Weights of a small GPT-style language model, trained from scratch on English Wikipedia.
Size: 15 layers, width 256, 8 heads of 32 (4 for keys and values), MLP 320 SwiGLU.
Training: 570M tokens, 4345 steps.
Each number is 50 + 10 x the weight over its row's rms, rounded and kept within 0 to 99. Layers, rows and columns count from 0. The size before them is the row's rms in percent of the matrix's.

# layer 4 attention query, 256x256, rms 0.135, rows 152-159,183-191, columns 0-63
100:57 39 44 30 54 39 51 70 67 45 62 46 34 51 52 51 47 54 38 37 49 52 55 61 39 52 57 49 65 42 50 30 58 32 44 65 55 48 58 62 49 67 37 57 46 55 28 60 56 38 50 53 60 49 43 74 37 35 42 45 47 54 56 58
085:46 53 36 54 50 51 58 40 46 56 63 50 31 56 45 46 60 55 47 34 35 36 42 50 48 65 36 45 47 68 43 48 45 49 55 26 55 80 48 48 58 54 57 56 62 58 44 60 37 56 71 51 37 37 30 66 58 44 50 37 39 54 53 62
093:42 47 49 57 52 62 59 47 57 40 45 47 38 67 45 50 58 60 56 41 44 34 51 48 52 53 42 52 40 55 38 54 52 41 31 41 53 53 39 33 51 52 51 65 51 61 57 52 56 65 47 39 55 51 40 60 53 57 62 57 52 61 31 37
092:44 42 54 60 45 58 52 46 39 72 55 41 43 49 45 39 54 49 52 44 44 45 52 62 46 61 48 66 51 40 50 44 51 52 42 31 48 64 57 48 68 52 45 69 58 63 33 48 49 45 52 36 41 56 39 36 66 58 62 38 52 49 60 51
099:57 36 41 55 53 37 54 60 73 30 47 63 49 41 42 47 52 54 46 45 64 48 46 44 55 45 41 42 61 36 49 51 50 57 56 61 54 56 36 48 37 59 53 51 42 57 36 45 57 45 57 71 40 51 44 62 30 44 54 70 53 48 48 63
108:57 38 38 52 58 49 25 45 52 33 47 54 52 47 42 48 72 65 47 35 47 35 67 56 54 39 60 53 45 45 41 35 47 43 43 39 55 65 50 51 59 50 46 60 72 37 59 34 43 71 36 59 72 45 54 26 43 60 63 53 52 55 46 53
099:65 66 46 66 48 56 37 47 81 37 61 18 41 46 45 39 47 48 26 48 49 38 57 64 55 65 61 44 55 62 65 45 50 56 48 48 45 48 52 57 49 51 27 47 45 62 43 43 41 30 48 33 35 56 50 67 42 45 53 30 64 34 43 35
106:53 58 32 66 55 37 57 53 55 49 36 52 59 51 59 39 35 48 55 41 44 60 45 54 42 51 52 39 59 37 26 30 58 45 44 51 48 33 74 68 34 58 47 48 42 55 55 39 52 45 50 76 53 69 53 54 27 51 66 49 57 52 43 49
096:48 43 48 47 54 39 71 48 37 68 46 79 36 44 33 38 56 68 58 36 56 50 61 65 49 44 45 46 60 45 48 53 56 43 55 64 45 48 49 36 64 38 48 44 38 46 56 44 39 67 61 57 52 43 39 37 74 52 52 47 51 53 54 48
104:59 37 49 39 46 55 49 55 57 54 52 54 55 28 55 64 46 19 67 69 69 57 52 50 54 60 56 62 57 40 48 44 42 58 40 51 54 53 61 40 60 47 45 43 50 35 45 50 55 43 22 40 26 42 57 39 56 44 66 48 57 48 17 43
100:56 48 58 65 43 51 54 63 51 43 34 61 42 48 47 52 47 52 47 51 33 58 46 57 42 40 53 30 47 39 68 63 45 47 57 43 66 60 53 42 43 60 52 34 53 41 58 35 55 54 51 49 45 45 41 41 48 44 42 44 58 34 54 62
095:51 54 37 46 51 46 61 69 62 43 36 49 36 46 61 40 55 47 48 43 46 41 65 58 59 58 44 45 58 46 34 66 59 53 38 40 29 50 49 42 66 35 42 58 43 65 44 60 21 45 68 61 45 59 44 47 46 24 47 43 62 49 36 50
100:69 45 37 59 42 34 49 42 48 52 61 54 42 50 52 47 36 45 76 51 68 54 67 47 59 59 67 50 62 57 68 40 44 59 79 52 46 62 34 33 54 47 55 45 45 57 47 48 45 62 66 33 53 52 75 41 56 70 55 59 34 46 42 51
110:58 69 55 51 59 50 48 42 47 46 49 60 61 50 44 63 54 34 55 54 65 48 49 62 57 46 43 64 54 52 62 55 47 62 57 56 52 55 38 36 64 56 48 35 48 47 48 54 45 50 62 51 47 51 69 49 37 59 50 62 60 48 42 54
106:51 45 53 67 52 57 59 49 61 45 23 52 57 36 53 67 39 45 51 54 54 50 23 59 41 49 33 50 44 52 62 51 48 58 53 27 44 41 44 61 55 44 45 54 51 38 62 38 45 50 38 71 38 61 60 68 42 61 57 63 56 48 57 54
108:52 59 45 55 50 62 61 49 41 49 40 46 41 59 70 53 60 59 56 47 53 44 60 46 41 42 52 63 43 63 43 66 53 54 29 49 44 57 38 25 66 57 69 61 37 65 53 53 66 49 39 65 59 67 53 39 68 55 66 54 45 32 54 57
111:61 58 55 49 28 50 64 56 43 49 33 32 50 67 44 43 55 44 43 52 43 58 45 58 48 61 42 70 52 52 41 47 42 63 56 39 56 46 54 45 58 70 53 49 57 53 61 54 63 68 57 39 62 43 43 58 61 58 44 46 69 42 54 49
# layer 4 attention key, 128x256, rms 0.134, rows 87-95, columns 0-63
092:47 48 48 45 33 50 36 45 35 65 50 36 58 56 44 54 59 49 49 60 43 39 53 46 48 41 49 68 48 53 39 48 50 59 43 35 46 46 41 77 66 52 71 30 39 52 45 47 43 41 56 37 58 67 52 59 66 45 37 58 48 49 35 56
101:64 48 42 39 47 48 54 76 46 51 58 45 53 45 50 41 45 60 53 40 49 57 53 65 50 38 33 53 60 51 57 40 50 40 56 59 58 52 53 42 32 55 46 50 47 35 59 35 44 65 40 61 47 47 69 48 47 58 60 40 45 41 34 46
094:58 65 26 40 34 55 53 65 43 53 45 54 52 65 38 50 63 53 52 54 30 42 62 55 33 55 61 60 51 53 37 40 50 44 60 55 48 39 53 39 61 41 44 46 31 44 42 66 40 57 35 53 75 68 47 52 64 52 39 32 49 67 45 45
102:46 50 42 48 55 59 61 59 64 55 51 47 38 31 61 41 42 43 42 50 68 60 63 56 53 56 62 55 35 34 44 52 30 49 52 37 43 43 58 50 48 49 58 41 50 44 40 62 67 23 66 56 58 40 57 58 57 58 49 62 51 44 41 39
092:34 58 53 43 53 53 49 49 56 55 61 43 59 44 54 62 56 56 37 70 45 36 58 46 47 56 53 63 25 40 35 46 68 63 44 35 39 50 41 43 47 42 53 39 51 56 59 48 48 40 50 59 44 32 36 60 53 38 49 54 44 65 68 46
097:40 46 53 49 35 53 43 58 44 62 29 44 45 47 53 56 47 54 43 41 50 45 35 48 53 47 49 60 53 39 38 48 44 34 60 53 56 40 41 58 53 37 54 53 43 49 76 47 53 51 34 41 49 58 33 46 40 47 62 39 60 69 56 63
107:33 48 50 29 59 56 36 44 40 53 56 30 56 44 46 65 51 50 51 45 59 51 33 56 61 56 64 63 33 41 58 54 40 67 52 32 53 42 65 57 41 46 45 56 48 61 47 53 78 58 45 47 56 43 44 60 52 51 48 59 56 47 49 42
104:39 70 36 52 35 51 48 59 29 23 48 55 47 44 50 49 53 50 53 45 36 34 39 48 52 57 50 61 43 64 59 60 53 34 44 54 44 44 55 56 71 50 37 47 39 55 36 70 49 47 45 51 49 57 65 48 52 38 54 46 47 53 48 46
096:49 34 52 43 61 46 47 43 61 64 57 47 50 47 63 35 49 56 64 49 35 60 60 35 50 63 62 62 31 57 52 55 42 46 70 51 43 47 52 54 41 56 36 62 40 50 55 49 37 52 62 77 67 54 56 50 50 40 50 38 44 63 43 63
# layer 4 attention value, 128x256, rms 0.127, rows 64-91, columns 0-63
097:47 54 53 54 47 61 39 35 43 44 44 38 60 32 36 48 29 43 45 43 53 70 41 46 36 42 47 72 59 30 58 50 47 35 55 64 73 72 45 46 41 62 31 52 63 61 51 36 44 49 46 56 62 51 44 72 61 42 57 44 47 51 55 58
106:36 57 45 47 68 56 33 56 39 44 59 56 40 38 43 52 43 70 37 57 34 63 38 60 49 52 49 53 53 47 59 65 51 47 31 48 53 50 49 53 42 52 64 58 37 46 48 47 43 49 64 68 50 55 42 64 58 50 41 49 42 42 46 51
103:60 50 39 46 41 55 70 60 38 70 48 54 64 58 50 40 66 29 39 55 59 46 54 46 24 50 29 35 42 39 35 61 60 56 25 38 37 36 37 50 68 54 57 57 40 47 45 49 62 54 57 58 60 30 51 52 61 35 57 61 46 46 57 64
100:37 47 41 46 54 54 65 53 43 55 57 43 48 70 71 68 58 42 47 32 66 51 53 52 36 60 45 53 43 45 49 44 65 48 55 25 57 50 53 37 48 48 46 37 37 40 49 31 37 51 61 48 65 68 47 34 54 48 45 49 46 43 39 52
103:50 58 59 36 45 53 51 50 63 60 61 48 63 30 56 51 43 60 58 51 56 61 54 36 47 65 52 53 28 30 43 57 45 48 60 55 35 49 46 46 61 43 32 49 58 53 50 54 72 62 47 59 51 48 62 44 47 33 46 78 59 46 50 48
102:39 56 48 69 42 57 53 54 52 51 40 44 31 48 49 44 49 57 47 38 53 48 32 52 50 44 48 52 62 65 57 58 59 59 49 31 61 58 37 58 56 55 49 52 48 45 53 34 46 35 64 47 76 54 66 40 50 56 62 44 67 47 53 47
101:55 57 59 68 48 56 53 47 58 57 42 37 37 65 38 47 56 27 55 54 40 49 44 64 70 33 54 50 40 70 58 37 40 49 35 53 46 47 39 56 55 35 51 60 46 74 66 52 51 38 37 45 59 62 28 64 52 58 53 55 51 31 52 69
126:39 46 50 33 52 43 56 38 48 37 44 43 52 61 48 64 51 48 52 56 54 37 63 55 74 71 36 67 57 43 56 53 46 43 73 46 46 63 39 44 58 48 47 54 49 53 42 54 43 53 45 49 41 55 64 50 56 52 50 36 52 70 40 51
102:53 44 57 52 43 48 62 48 52 54 41 64 72 43 39 44 63 48 42 48 71 47 48 43 75 28 52 61 55 42 50 52 43 36 54 52 51 50 47 60 32 40 29 31 52 52 51 53 46 38 52 50 40 47 56 43 43 52 53 34 48 38 44 58
101:50 43 63 45 48 50 42 40 58 40 60 52 36 58 58 68 45 47 40 66 58 49 48 55 57 55 50 43 33 51 52 46 52 38 25 51 40 32 55 46 51 53 54 41 45 58 37 63 38 73 42 70 62 52 32 50 41 39 54 52 38 52 60 26
098:57 48 52 62 57 46 61 56 47 53 67 48 47 33 61 52 68 53 52 48 58 57 41 67 43 46 42 55 56 60 59 66 43 57 56 54 56 50 64 44 44 54 47 52 52 36 37 30 56 50 48 56 44 34 49 56 30 55 48 62 42 44 43 54
102:60 44 45 54 59 70 56 53 46 51 53 57 47 46 28 45 62 29 57 52 37 41 63 42 43 46 60 63 50 45 49 58 54 53 58 41 50 32 52 41 43 64 51 60 38 47 55 37 35 54 49 45 62 38 71 56 44 51 47 57 33 48 55 44
099:54 42 55 39 52 59 57 37 43 41 60 51 58 50 53 43 60 48 41 39 43 54 47 52 45 48 36 60 64 66 51 58 49 55 45 52 41 54 53 46 67 39 64 45 64 44 53 44 61 36 68 43 46 46 65 46 54 56 49 47 52 46 52 53
108:46 63 52 69 51 58 49 58 58 42 26 38 34 49 55 52 75 45 58 61 49 39 54 59 42 30 52 45 54 51 46 65 48 46 36 46 44 34 36 46 58 41 42 37 54 51 66 55 70 50 52 57 61 56 77 47 64 49 42 45 43 56 45 32
101:56 38 39 52 46 39 70 39 34 51 53 56 53 36 49 45 43 53 60 61 46 59 37 56 47 57 47 37 39 46 58 45 35 47 59 35 72 37 55 45 45 52 55 65 60 51 57 53 60 56 55 65 48 54 47 34 56 63 53 34 32 55 51 59
102:56 45 42 54 47 52 45 45 59 56 66 42 49 66 44 48 42 64 53 54 47 25 57 37 42 63 54 60 40 61 52 51 52 62 49 55 50 65 62 52 40 53 51 54 78 47 53 52 50 47 46 46 45 32 42 36 50 43 50 58 37 60 39 53
100:35 39 57 58 54 43 45 42 69 41 37 38 49 43 36 61 55 49 42 54 34 53 52 61 59 45 62 58 51 52 65 19 62 46 46 47 49 65 68 48 63 54 40 48 53 41 40 50 36 34 48 57 52 58 39 62 44 57 34 51 50 37 41 53
102:64 47 67 43 50 49 41 55 47 49 43 38 41 61 43 52 44 43 55 63 65 56 48 53 61 49 73 51 58 31 35 60 50 54 49 55 66 55 38 54 49 57 55 63 47 48 47 45 52 47 42 51 46 55 44 52 63 57 34 37 46 45 64 44
102:47 45 67 61 56 55 56 51 53 48 44 37 53 59 48 42 57 50 47 50 39 40 42 66 63 64 48 40 45 55 41 26 43 47 46 41 58 45 46 46 58 61 47 61 50 20 52 48 40 65 50 45 58 38 38 52 53 30 52 47 64 52 62 60
099:49 60 50 46 33 44 50 63 63 55 36 33 61 54 39 54 50 51 52 47 50 56 50 62 57 41 37 45 72 48 51 55 50 70 62 67 45 30 60 53 63 56 45 54 49 52 57 49 46 48 55 59 38 59 57 32 48 31 51 53 40 52 55 53
101:62 50 45 45 36 54 61 38 38 59 35 40 29 38 57 57 62 57 66 48 57 40 51 49 66 55 54 55 64 39 39 42 47 40 47 44 64 59 38 34 46 61 47 52 50 36 40 60 33 50 65 54 31 46 53 50 55 47 63 68 53 50 68 32
103:49 34 43 51 26 69 45 40 63 47 49 38 57 44 43 46 60 49 55 42 32 45 63 56 43 54 32 54 36 54 74 59 54 62 58 44 39 46 50 52 48 58 43 51 57 40 37 53 46 53 34 54 41 50 57 51 45 54 59 42 52 71 41 51
097:46 41 58 52 51 39 32 62 46 57 53 67 42 52 43 58 52 39 44 59 64 69 58 39 72 44 44 46 61 38 67 43 33 61 56 37 41 58 40 33 39 53 61 47 43 51 47 53 53 41 35 45 62 52 55 61 64 62 31 49 62 51 41 72
099:43 46 59 60 47 65 47 66 53 57 49 45 54 53 41 53 49 52 60 35 66 61 57 61 63 59 45 55 49 59 62 42 47 77 48 40 48 54 53 52 45 40 63 45 70 57 47 35 48 47 48 20 47 46 50 45 54 45 45 40 67 43 45 49
105:48 45 42 44 44 50 60 45 50 47 64 32 56 65 38 60 37 44 51 73 46 45 60 41 51 61 43 58 39 62 56 54 50 46 43 52 39 58 45 42 68 46 48 60 40 39 47 56 66 43 45 27 61 57 57 35 49 46 45 57 60 65 49 49
105:59 54 45 53 49 36 49 58 38 47 31 61 45 41 51 62 22 50 45 55 46 58 50 55 55 57 44 44 67 74 42 36 54 47 33 53 34 42 57 54 24 53 17 82 51 40 58 40 55 65 56 47 50 51 55 55 41 52 50 36 43 41 37 57
098:64 38 55 51 72 52 37 52 54 48 62 47 52 59 48 53 58 46 41 36 66 50 44 46 54 54 51 59 39 64 49 53 39 58 50 51 40 52 59 46 30 48 57 69 53 50 57 56 50 58 63 39 50 52 53 33 58 54 53 52 60 42 49 52
103:47 49 34 43 31 51 56 75 21 62 44 41 46 48 58 52 45 51 52 43 55 55 54 39 57 57 49 27 71 64 36 45 52 42 45 33 56 28 37 28 34 43 55 45 52 52 53 26 39 45 52 48 67 55 60 59 53 50 33 62 47 42 47 31
# layer 4 attention output (transposed), 256x256, rms 0.167, rows 128-155,160-186, columns 0-63
113:52 38 58 45 47 40 54 62 29 49 39 54 50 32 39 28 53 50 59 36 59 51 50 43 47 47 44 58 37 58 64 68 39 43 62 39 50 46 45 53 32 46 48 42 66 54 46 56 40 61 53 45 56 60 39 50 43 53 76 40 49 40 44 59
109:44 46 46 49 51 54 38 44 39 44 53 61 55 49 59 64 41 62 61 41 38 54 46 42 31 53 33 49 48 55 55 34 56 53 24 38 42 59 59 54 27 44 41 35 70 62 50 53 39 52 37 58 57 22 35 55 37 44 37 52 42 41 38 53
117:48 52 42 45 41 57 46 57 30 67 38 38 42 45 61 44 51 44 50 52 58 44 31 68 45 45 49 46 50 55 51 43 46 58 42 65 41 55 35 60 65 61 48 56 43 53 37 52 46 38 39 41 50 38 54 57 37 47 26 43 48 48 65 51
108:59 45 55 42 42 53 54 36 47 60 50 41 57 48 46 61 51 44 65 58 53 50 59 50 47 59 39 63 50 56 52 47 54 54 65 53 34 50 64 68 50 46 55 38 67 55 48 39 39 36 38 47 42 50 47 51 53 49 63 60 43 37 38 48
118:39 52 53 62 69 35 35 49 56 77 55 37 68 27 48 46 58 47 42 61 53 40 59 56 37 66 37 45 49 58 66 56 54 49 45 57 41 46 56 49 49 64 39 49 38 47 41 42 39 53 33 51 41 63 62 41 67 50 50 50 55 52 54 51
114:28 50 40 43 39 44 48 52 55 56 46 68 53 41 63 47 38 45 45 64 71 47 52 52 54 57 39 47 60 40 44 46 45 54 41 56 57 55 52 35 54 52 43 52 36 65 46 37 55 52 61 45 55 44 45 41 60 63 63 68 51 40 58 38
117:55 53 57 44 61 55 54 56 58 54 49 41 59 53 28 67 40 51 42 47 57 71 56 44 47 63 51 54 51 58 51 43 36 58 49 39 43 54 38 38 31 43 47 52 42 58 58 56 47 50 54 38 65 48 25 35 61 48 59 52 45 36 52 49
093:43 40 69 36 35 42 52 57 39 53 44 49 56 61 33 41 39 40 65 45 64 52 43 38 52 47 47 50 43 50 45 54 36 49 44 56 48 37 53 40 46 54 73 54 45 48 53 48 58 46 53 45 53 35 47 59 46 34 49 55 49 47 35 48
117:36 38 67 38 57 46 69 55 75 66 50 36 44 36 51 59 53 36 47 68 48 29 68 40 63 52 51 49 63 73 64 71 55 49 69 36 48 59 47 47 45 40 60 34 33 52 40 62 56 35 61 48 39 58 38 57 62 40 55 38 63 45 70 58
113:53 60 49 54 48 42 54 38 49 53 62 47 41 53 59 63 40 56 40 50 46 58 55 67 67 41 40 69 56 32 62 58 47 38 50 61 36 43 58 59 69 65 57 37 35 66 28 63 47 50 50 57 37 54 23 51 61 57 43 56 37 46 48 30
109:60 53 39 42 66 56 53 38 66 47 69 47 50 26 61 26 55 60 47 50 55 40 69 48 38 34 52 54 67 64 51 62 49 42 44 60 41 49 36 65 39 49 59 39 54 33 46 46 43 43 67 43 51 56 49 56 48 36 39 36 65 61 44 66
113:66 44 57 59 43 40 63 42 47 55 51 37 62 55 52 45 42 52 45 26 53 42 48 29 67 49 44 63 49 50 63 59 41 33 39 73 63 47 56 46 57 29 41 39 41 73 52 73 42 30 66 52 45 54 53 65 62 45 61 51 36 60 45 44
108:41 47 39 57 72 49 46 58 38 57 58 32 58 46 41 27 57 35 57 52 53 55 50 48 30 50 47 59 43 49 44 36 47 49 43 54 44 43 41 33 45 56 51 45 60 48 56 48 66 35 42 41 70 43 46 46 44 59 59 47 49 59 56 31
125:45 52 47 33 60 52 71 61 56 46 32 68 49 63 59 60 45 60 55 55 37 74 51 54 54 45 54 51 37 55 51 69 58 43 38 41 41 37 32 52 55 49 58 56 68 50 73 58 47 44 52 48 50 57 50 35 56 58 37 57 41 65 58 41
120:50 43 40 58 52 41 45 50 46 67 46 43 59 60 40 49 47 62 29 42 46 51 27 47 58 47 51 52 38 38 72 65 42 61 60 43 50 52 45 55 24 55 43 53 45 35 47 55 67 56 39 56 51 56 49 68 32 40 23 38 60 63 51 58
118:49 68 51 60 63 53 48 52 55 52 49 40 50 58 50 43 39 44 52 63 74 39 42 52 53 47 41 29 63 50 45 45 39 46 47 53 49 60 53 55 28 48 59 37 53 43 64 45 49 18 51 49 52 68 49 52 39 58 54 43 45 57 35 59
114:60 34 60 52 56 60 54 36 45 68 50 65 54 53 71 53 25 49 58 63 58 51 63 43 53 48 54 57 52 39 48 65 39 49 40 54 48 61 70 45 38 43 53 50 33 62 55 56 48 48 61 54 51 35 48 47 50 67 57 52 63 49 43 49
113:45 31 52 47 64 62 45 49 61 35 47 36 45 47 50 38 33 45 46 55 40 66 52 76 45 53 45 56 70 52 48 57 45 46 56 54 40 42 51 64 37 46 40 30 49 46 36 42 44 35 65 34 32 49 51 52 63 46 41 62 47 62 63 34
113:47 57 68 60 52 65 48 61 66 23 42 35 57 35 44 40 55 47 51 42 63 58 39 66 60 52 58 47 59 51 52 67 44 45 74 69 30 56 38 39 37 54 54 44 56 58 48 51 54 34 50 46 51 42 58 47 36 53 71 39 64 44 50 34
104:60 26 58 54 45 58 62 43 35 54 64 48 54 77 56 26 49 53 35 50 22 60 60 65 37 47 62 42 62 46 34 55 31 56 47 53 49 38 59 48 32 44 44 54 53 54 45 66 49 35 65 60 53 37 41 55 39 46 52 55 47 39 62 36
114:50 59 24 65 43 48 41 47 33 43 68 50 57 40 53 68 54 39 39 40 66 61 46 52 44 43 39 57 44 48 50 26 50 51 59 54 58 66 45 42 65 41 56 40 49 53 50 50 33 56 32 50 41 64 28 40 40 57 64 36 61 46 42 57
113:49 38 46 44 49 46 63 54 62 58 43 66 50 45 58 47 55 59 60 56 49 42 33 54 60 54 71 57 57 46 64 40 25 34 75 62 55 64 68 57 40 71 64 55 64 57 41 54 58 54 56 39 53 48 69 74 54 45 55 37 48 41 52 44
106:55 39 50 45 51 47 61 51 33 43 49 25 46 60 39 59 49 47 62 42 46 61 40 45 48 44 49 55 41 40 64 43 54 45 50 55 59 68 55 36 51 49 53 35 62 64 48 63 56 58 49 50 44 49 25 58 55 48 43 43 46 53 67 55
110:51 69 53 67 48 59 59 52 45 63 42 48 40 50 36 62 55 45 50 65 56 55 32 52 51 48 55 31 54 44 63 41 39 64 61 53 49 50 67 31 40 50 48 24 62 60 47 43 46 53 50 35 31 60 71 64 52 59 57 47 59 55 41 42
112:56 57 42 53 67 50 43 44 56 45 44 45 53 53 45 63 54 53 56 35 38 45 61 52 58 61 40 68 45 50 50 47 44 39 32 48 55 68 55 50 54 53 51 42 29 62 66 58 53 59 57 31 56 44 49 38 55 50 42 57 42 60 58 34
116:50 48 64 53 45 41 39 37 26 40 30 67 78 44 73 33 51 23 48 63 65 66 49 57 60 39 57 61 57 57 57 54 46 59 36 79 40 48 51 60 43 30 57 59 38 43 33 43 56 49 33 57 45 48 47 32 35 57 46 42 50 47 48 47
107:66 61 45 48 64 76 55 48 38 38 50 39 59 53 63 40 45 51 35 49 69 45 53 67 50 57 54 63 57 39 42 64 62 76 49 47 51 62 52 49 41 41 52 58 40 41 62 57 61 48 62 49 28 60 31 47 56 62 50 47 61 38 52 59
112:41 68 55 53 23 61 47 53 43 53 44 53 49 30 51 40 63 62 43 43 49 65 57 51 55 38 54 52 45 45 46 48 52 51 51 37 51 59 40 39 52 55 45 38 66 39 39 66 51 48 54 37 42 53 42 69 61 38 46 48 45 47 39 51
089:56 42 28 38 55 64 32 72 49 40 62 48 60 54 48 43 50 59 58 52 46 58 57 38 36 69 53 56 57 68 47 46 53 51 59 49 42 51 46 47 53 46 55 58 32 55 65 55 77 40 38 45 56 51 54 53 65 58 48 49 38 66 63 34
109:55 47 58 51 54 51 65 67 58 45 49 38 59 48 51 37 46 39 44 45 61 64 42 58 30 55 59 61 39 33 26 54 66 51 61 39 53 62 61 64 56 36 49 48 59 57 55 46 62 57 53 43 35 47 41 43 58 35 44 66 73 42 34 66
098:43 55 48 44 68 51 44 49 45 48 23 47 43 56 39 62 50 55 39 26 47 64 48 57 47 61 56 53 52 51 60 47 45 47 34 41 42 62 63 69 24 51 73 48 70 48 49 55 47 38 52 56 39 59 51 51 64 55 46 58 51 53 42 40
104:31 45 56 48 53 41 44 47 45 64 58 50 53 68 42 55 37 56 35 73 66 63 52 45 53 54 48 57 56 39 43 39 45 55 56 66 60 43 35 44 57 71 56 49 45 53 51 50 41 52 34 49 43 63 53 35 61 37 43 43 52 54 60 46
085:46 40 47 55 44 66 48 48 48 56 56 51 45 48 56 40 49 54 61 57 45 59 59 51 53 49 53 53 50 21 35 51 36 43 62 43 48 47 35 58 58 28 35 38 46 42 44 49 43 54 42 54 61 47 53 48 37 48 51 46 32 66 38 54
100:55 58 57 41 39 49 53 66 43 52 48 56 46 51 37 45 43 58 44 42 54 60 42 57 40 50 47 40 29 59 51 64 51 47 45 47 35 43 43 64 56 35 54 49 66 51 65 45 50 52 70 55 37 45 34 50 53 50 43 61 67 42 43 57
087:60 54 56 60 36 60 44 37 64 56 37 64 53 61 58 53 41 51 58 72 41 56 44 42 50 54 56 45 30 33 46 42 53 45 39 49 48 60 41 42 62 43 43 43 67 46 56 62 37 68 43 40 37 53 59 71 47 54 61 48 64 50 67 34
148:52 69 52 52 51 51 29 35 56 36 40 52 47 45 65 54 57 51 59 65 33 28 58 32 42 43 64 52 58 48 46 48 25 72 61 39 49 50 32 44 67 51 45 60 41 49 44 64 38 43 35 59 54 65 58 43 64 60 55 50 47 52 59 56
090:51 51 36 46 61 44 53 49 33 57 44 53 57 64 63 58 52 51 49 58 50 61 49 47 33 47 66 42 48 46 57 25 58 42 46 54 54 61 63 77 57 53 66 58 50 46 43 38 55 67 35 49 64 45 63 49 54 39 39 44 37 52 65 41
097:49 58 59 53 60 50 55 57 48 50 50 55 76 29 42 67 51 41 58 62 35 56 45 32 38 32 57 63 38 47 52 51 45 60 55 34 41 62 39 70 52 35 51 49 55 41 53 57 60 67 61 46 60 44 53 53 52 46 38 57 65 52 68 51
098:44 52 51 51 67 67 63 40 37 38 34 41 54 52 42 49 55 40 45 32 58 63 48 41 73 48 42 57 25 45 62 66 46 31 59 58 58 58 40 48 70 36 40 34 60 55 64 51 60 38 67 50 40 29 57 53 43 55 48 67 46 52 38 48
098:37 50 47 52 46 57 55 54 33 58 27 59 45 57 41 58 47 44 37 70 45 53 49 51 44 55 43 56 46 28 51 51 38 38 52 42 40 56 50 56 52 41 45 52 38 26 54 57 56 58 52 37 38 50 46 54 42 25 49 51 47 54 53 64
093:46 46 38 49 46 47 68 58 47 60 57 56 69 52 52 49 39 46 43 59 42 52 27 57 58 61 50 51 63 38 59 56 42 36 46 51 53 57 57 64 58 51 52 69 44 53 28 52 29 50 52 49 43 44 48 58 46 17 50 50 39 47 43 39
092:52 42 48 45 34 54 46 56 59 50 38 37 45 47 54 49 36 56 35 48 48 57 59 58 36 45 48 53 48 35 52 62 39 32 50 46 54 64 70 61 41 37 36 49 50 52 42 59 50 49 61 49 48 44 37 63 45 43 50 47 48 39 40 46
079:37 43 40 43 47 46 42 50 61 41 63 61 50 63 52 42 40 30 56 45 71 47 73 48 48 59 43 48 47 65 62 38 20 49 55 58 43 46 41 56 56 49 49 53 48 56 62 37 43 43 63 53 46 49 60 46 56 52 57 57 53 52 55 61
082:51 49 48 52 33 39 46 59 69 61 63 40 43 52 56 46 42 49 58 49 44 49 50 60 47 57 51 45 59 39 51 44 59 60 63 66 47 55 62 31 59 58 39 64 37 54 44 53 37 69 38 46 52 44 40 57 65 48 59 37 56 56 63 44
085:53 48 35 49 65 26 54 42 50 49 53 44 45 51 31 32 68 50 56 30 65 46 47 50 55 47 48 52 51 55 52 51 56 63 54 57 38 54 59 53 43 75 53 41 54 32 57 41 51 34 49 40 52 59 46 43 50 41 44 62 49 59 52 36
094:52 54 50 53 54 47 36 41 57 45 59 64 47 44 47 54 55 63 53 51 45 26 55 56 51 65 45 69 33 63 68 47 62 47 55 58 47 42 49 53 40 59 43 62 37 27 35 41 60 34 39 44 55 63 53 39 70 49 57 51 49 53 63 48
089:50 51 58 49 57 40 55 35 39 60 59 39 51 62 45 64 51 37 53 58 53 61 57 37 47 27 57 50 56 42 48 32 38 58 47 44 54 26 45 65 64 48 49 35 48 65 38 37 41 60 43 53 42 51 47 56 51 64 20 58 57 33 51 49
101:40 70 50 62 47 41 41 56 56 54 43 63 32 30 50 76 47 41 48 44 41 43 61 52 62 42 57 48 66 64 45 43 43 54 58 52 39 52 34 23 48 63 48 46 39 46 68 49 48 62 45 57 43 63 48 43 59 53 55 42 42 60 53 59
090:60 42 44 41 43 38 54 49 69 47 39 47 28 48 58 42 74 43 56 54 43 42 51 66 59 49 71 51 50 38 47 48 40 50 36 49 44 48 51 44 16 61 57 46 62 44 50 50 60 46 62 48 54 59 61 64 44 50 45 54 44 43 41 23
104:46 53 59 69 61 69 42 59 43 54 50 59 55 55 53 42 55 51 60 60 40 45 58 45 43 64 40 53 43 49 42 67 54 50 48 56 56 68 38 54 59 52 35 37 37 41 45 29 47 45 54 41 47 51 57 49 42 56 39 59 46 49 52 55
097:49 43 50 53 41 48 45 40 37 54 57 53 56 39 45 52 50 67 69 60 53 49 51 44 54 48 38 61 49 54 45 48 73 58 52 53 58 39 31 31 48 74 52 49 42 48 56 45 48 29 46 36 63 52 49 46 43 69 52 46 50 56 59 53
095:54 49 62 50 57 59 46 79 51 35 65 50 55 46 42 46 64 36 39 45 58 43 55 36 43 37 41 46 28 70 43 57 56 60 59 49 50 71 47 47 67 70 66 51 72 62 66 63 48 54 66 52 59 48 47 52 57 52 36 55 65 51 45 62
099:61 50 54 53 26 45 33 30 58 40 44 44 33 59 66 43 59 52 63 54 39 36 53 46 56 59 58 52 71 50 48 33 40 63 51 40 49 39 53 40 40 54 46 51 43 31 32 61 25 54 42 47 51 49 47 51 62 53 52 31 62 54 53 50
092:58 50 52 79 43 45 61 55 69 54 68 44 48 57 71 47 65 45 50 64 36 45 56 60 45 50 36 42 59 47 40 37 67 44 47 51 53 57 42 34 29 57 38 43 57 58 43 32 55 70 65 50 58 54 55 46 42 42 54 48 65 36 59 64
096:59 52 51 52 49 51 31 66 73 50 56 64 40 64 60 33 53 44 49 58 59 52 44 43 40 61 49 50 27 76 39 50 27 56 58 49 70 43 38 53 55 43 51 56 53 62 50 53 55 39 33 32 57 54 43 62 65 68 47 60 50 47 47 42